Weights of a small transformer language model.
Architecture: LayerNorm before each block, learned positions, biases.
Training: a variant of SOAP for these matrices, 101M tokens.
Each number is 500 + 25 x the weight over its row's rms, rounded and kept within 0 to 999. Layers, rows and columns count from 0. Numbers have three digits each. The size before them is the row's rms in percent of the matrix's.

# layer 4 attention key, 96x96, rms 0.0648, rows 0-95, columns 48-95
080:512523481491502499472501515543480477471519504491471542476449495441496487495496546509525558541524484543505490490520501495514500490492506516482508
066:506459485496529482500497480486493527534432502486488524515509539497488535478546529471459465521498491465520486513484533530438547493492468483533496
081:491518490459557489450484483480468519496521485545498525527547507529472484492492516520479504498477498533495480449522495467524490436491503484525532
085:504458505511483499480501498505476443498531477490531525495531546514508479499490520508460525496509498525462530514468517471576532490488454472514529
076:497497543471518478491503524497536491500486541458503494478489521544521428606480531495475507553529531439494517475462531465492502491474522485465474
075:500467470466522501543479486467525514509462507493519487466470493517492490500474516490516513479500485485553536473477457495515503477502542496452510
075:512546495520505552491494482516486548505478497486515535478478535477507503465495494543446511470521506518473490455505509503530524469506474496540470
099:536485510503488473516464516531519490483486512474446515537536465516492480432487515487463528527503515542453505474510513481507464510507461497502521
080:527496466501454499466466509513469459506484498513467496491525494493486559537519505496494469491491516534520519526500524506476507542536526520514534
072:450496454505482508547515465492458500498495498508491480497519536507512532455498478480480507551480489488526524507488509528512508499518540533544463
073:484453500463484540473482511485474579508490512509533516505493504490531477542486479473543467465481539511521489470514459468507525495505529475493515
079:504489496508471551473549527508493441516524473504517485484483556474534475475500535491497471467475518522526474508469508477512471497445513517504495
085:493500466491501489465463470517461530509498514499512471515528553503501522473439501481474482495510477510516477518526501517500543506492537546511498
062:525503520529489511539453488460493467485526546509465569487480489531516486501494491552497502498538523515503465525476503511458485477486512484501467
079:473503541507508514521475484511497467515550497474531479503533507487485468529534494531520489537501514423504507498484527522493510516514512511507485
069:479476530521556522482464530475527488519527496500519489478500557517446504544480484485475513502541482518495468532511489516544461503510502486480492
076:491518478478482490515537480487438506481509453522472464533489487441500507503465496500549518516564516532474472496504548502476514528477482518491474
072:503541527482532484514479524471523521506511498519488493454561511485477477546452486506499515535511477509480505492458513463496476519480511486488540
081:480514480489444518499479498471471534475514533518468506490504508543484558471479492474537503505489495526474477528507514523528569463500485510517528
086:484488520506546503497461541499472522513490462449487552486483501534498441504464486506520448507496518478497504526528497513498487523539522552484505
064:496494525513507500482502545516520491483495497457512553508456508470513515485487480502451483494527501463473499486481530533510484500477527525504507
075:483533516511515485501493529475502480497523467477535495481512546502503423477470513496565498531517482491519465480468528541500476476494528524479484
079:483515489485467476538466530545490475536496475510484507523462551519507454467472486508506504492509502523442529505476551544519456463515509509492539
075:547519496502515524535487463542523487516489522489482491505487499459537478477444505475477476576500470484516537468506538469504459542510510508524519
070:502467492498572521498449513595523501446490498496492488521488490490511490485481484491501475496469568525485518488468521462534489557495498497504503
070:519507481495531522486554462488473501518463475518522509508488486540515512494490512502515479445503499456478509477481499533530525479496517477506534
068:512571512518459502498505496485491456519469493496507515495511488520545498507508475497502569468532472487498463505521517493487527552521462494544509
078:546499486509518485541458525482510545501544507504515536501506488501478490507523528533492576494501518544504472513517520478514502504495481471447484
080:518557499496447505505509554547489497501478532531488482466496504558501524482527496497514452494512515531454522505501516506465482481506503515549500
076:445505522514535532499504522490517496465489490530530508456507528485487524478451485503504480492544527483519501469488469483471482517452521485500489
086:505460514463480518486525495508498552485451493493499492497458520453495556456468494486522515514465481522519492533538540504469533497518496515463484
079:481498467497496493484505484471485482514498487531540441507496498476512474541530497473509503469489472475515515538502499547555539537494541493480466
144:469497471483508520520473501466430492512477534531512463536529545462487485507535490505516512499469483498520479514495478485500508503485517511509551
142:510504493518497464516479503526515491546476453481469501520450513487492483518518500435485538515527513503460490477516490466519487479499489454470519
149:501525519474514484524530511480500464460454533508481482568506512508549498545500490503458511481478484508499534514529522501525514468508513530498551
149:434521488519453540512451509487485484536471485522516500495494498488489507500452545501500486521520494557480512507480509501497530524521445489458523
144:515525519470466469535509497521461464506514506517487550462478476475501501502526480485505511524460518489490505547514486502502461525488540519464490
146:420493550486536496529496500486525501531482505494510523473488517500490493572522518477506457471534517512537517466538482496484470534512524493477482
141:489531463486536470483493475488498504487455484476469450463494527489471492468477542501488534509510490486501486525489486494561493511475501512496521
127:483497520489526459525517513491539487459528490499472515513523528472463549508481498516505497464510533511503483518487508497525503548515453521510464
133:494511480552469509510535504479498493534468489511470510513452481483493527522501495496516508502488522435533536521472512534475536506446462489481487
121:541463531507470501467488521476467508515507483514475509457429511519463510492479536502486529516509508493498522444505515505494513519550472524489489
146:519522458491495494487492465506502500505525452504526492516477542451506460539516478498498468545488511467523544530522465466544491483479528468479506
147:461466531514512509475483471517473510521522503557536504473490488529533470511476501532470544545510501483531521518498466466495489525504482502483525
145:513514528501545509495533505511479501505517501453473530468487549541506495492490505557494483461490467492550465503490502523500486490458473532466485
118:491492494476509497498488480490478492509544484486522539498485481493495439501556495508501461540460507476482518514481538468515523507503527510486525
148:507512545526486473427476498520483497484500499507461530511492526474514500490493474500476536510463521532477497524546460509508488497523505475504470
136:479537480512504483483525540506504525493450505552473550501485479519496543484514464524517519490488494480504500497481527549453494517508521531543518
144:505461513508522502490511542487497493467506527488501492487502504479464519489504569530481535483480467515512477509540485505499490491483457484518512
145:497550474468469477478510517528516504505441510480532490474519445490492461495480509495497523520474518498496495553504514498492474476536526504507505
144:485471473465508492467452461522464490504491504544486482483520481520537545469534544501519465485514523506535476536530478510495521489511477484546502
144:472529494506535476525491497518502480529528454497476514547490537475526482476525502493490498485521480483489501482457522519473450511468470429508502
142:470516531529526498480476466510469492516527509530528465560479542514527536452525462503515535498467485487494509552532506525509460490469528515517511
141:484510535484490497505530479509506511487500494471485487498504553485496546479513508462508523513507478527495522476547531457490509550512504506509502
123:559475538465484493490521481501508486516511531467527458495540510502485456537505550492498490464490484474514465519488552526479463523494505489506457
137:510466519490475477506479508477497470499464486538469529474459551461519496526502542514477499514477470456508452499471469526456536535494527502497478
146:514465480528497509509502495499489519504512522498462544513508484498489470496551473513492518507520489525510512495515492498462524502469451467505526
128:556487453514557514515480526505500489465495528490512498505517459501495493524505459493529532506509501501531519524478473479524520512484518481447509
140:470470532521501479451486507479492502511519496498500510502512517504524453474455465505567534523458515448501499505508462541505515474499505440490498
139:497493455497488459510525543506504513528484485476487482513536549529478515504454448488520477507500477496505450534541466477496490520466469458511472
140:502549490521483541475491493493477491514531483478540463496491475465500548517528494469531502506452488489515502515455480498493539523518531505493451
131:489536468487461541465475514499502504521512474474491507529489477505517534514507526440527507502469466477532507478496544546472479486459472476491480
135:487496508503489505479553485508472532509458514474526440481492575466493511493489486495485460479493464521511516507559501512478500511540511457486533
138:527531503515471465515477505501488511504500482528455544491525501498508509496471499542518473559495518501489510476496520518499496509488495493508490
068:505495522513486467485452516541508453498531522500500498466478506489475476455474529496492532507496531536461513523490555480510482487472503506472498
068:465488519535530524513495532481483458503518535504521451449505510510529506559509506503506497484478502434537457507511500497520500489469552488476488
062:522497501489518494429510532477482521498452490466481525496454491493506522487544483466518456479490525457483538501517505512512521480543491520495479
078:505483511495540485526506493485510478519516447483493540524491526539461446464526508490492483526515522504476482457480474492530492461509485513486500
060:496443473477466504496501486449524520464516535531516488462489504461545472519524455492500520465517478498543512494498516521522519515513555500496507
067:509518501489473499508514479498537498500544493476463482510516468472532519504517512527507551538454483523501498523514506503526484474490438501504540
065:485523539534512460496489483532500483491488473486549513519491487485492475458513551511508555530532513494472484483503491564521524493491486518500507
060:495476494499443513477491527486497487472496530524523492494556520524492488473533543499494507485503523503469457473493516484541456487503511489482473
069:500494505461517543497495499472508470511515513472470500519529539516520542430513522514505521515489509506444502501498521438536499509520495472508479
073:506503519545487475484492536504479479458484520526535512463539520528496453491501513493480510486513465501490470486520495509473516510463530497498454
066:512468504489559495549484508524511480505480506504470489531463509506504507508511496523497483486499511474513563470479477474491492516456504517498481
068:507493540528542482472482471470555532483545500420476490438484513470485447464472511502502528509503508480486512485490516473507479504489503500442496
067:473485542539514519491523514502493439529545496456503502492518530476500504482471508493500513514495496499497489507439537488554494483474501521514498
074:517535494513497481481511540518486427464486503521487528505499447509505529460481485509453512495527488555494515484476501515495516515468504446528520
068:510500541466503500477457457452516495563466524497479541499475512492473524450488528489495501516468558502523518526493523522510480485543503518517491
066:514510491531459490470518480502496531423513480539487491474495512484478554453498502512479490490524460517511484481499474487463502519448525490506502
073:512506507502551489479484413530509497521478504536517472495468483483482457503501515483557532502493531478528516523518518499462494505546489520537507
066:448466528458488512454526472524509545514518472505534512461505513513525480491491501508497458502535497496479478489504492532494484460486534485484538
071:502533468500488491494520487508505479491464481508536452491477522524475523497549532470504459499485479472526511534517465500457498517452527535535466
069:506510453513543493483525499508497476491489517521502458476457542487461462496499535488530452502498495515525484494463496523456555453468533540463479
059:485480483494474558528531468468494550482515525461464482555510505499533535464519473491505481490493510514457456495518482486501506491545463524515530
067:484535545525541454503481441527533457550503497459492502480497501503492490515521535516517528489508519488533505519479521546489509528512466518528483
067:476490488473502511514479489549492514512510506567472505491490493514490509503501511473468486486493539496519466542518543489463504479528484529523499
065:476487474440515492505540534515475473482490540503503508513509495541524508492506484498469511470510485512481498538500492505522471489504509476510498
077:468462485501521534470536469469494514504543461467545514546514507501469447518480491459512486532484483448532468514454470486475496479525515484516499
073:478488474486498499497480452519522496528499487471526462479510503511497542501497512504483494513461495492512506525503521533429518491523523484549530
076:480511522526507551466537458452470470519499515479512528497482481469494520451514514496543523510480499482554513507485492521538526505542519515485467
073:508533473518520494479477464511489504470512499515474480511516534477531521512522535548520537483541496476450496512518528523524547486476472519484535
076:458495508466492458503530504518497484492466486450462525518468467470496545458492475478517504496497512492448515521514487509541562499497516513515532
068:539522527496510531503485497476489484560533489490525534452491526516478488506509514526512499489479556435526489546486536478493451505516513507474491
057:546520513493506496506512555528492480492537477490502526482497485552492527482481519485471511471509513520478451573522525517513521454493528479537534
063:549487478518464408510458528500542464526516542519512511464515479489494501498489513506521544496532462550527495470523532518487483513470538482469530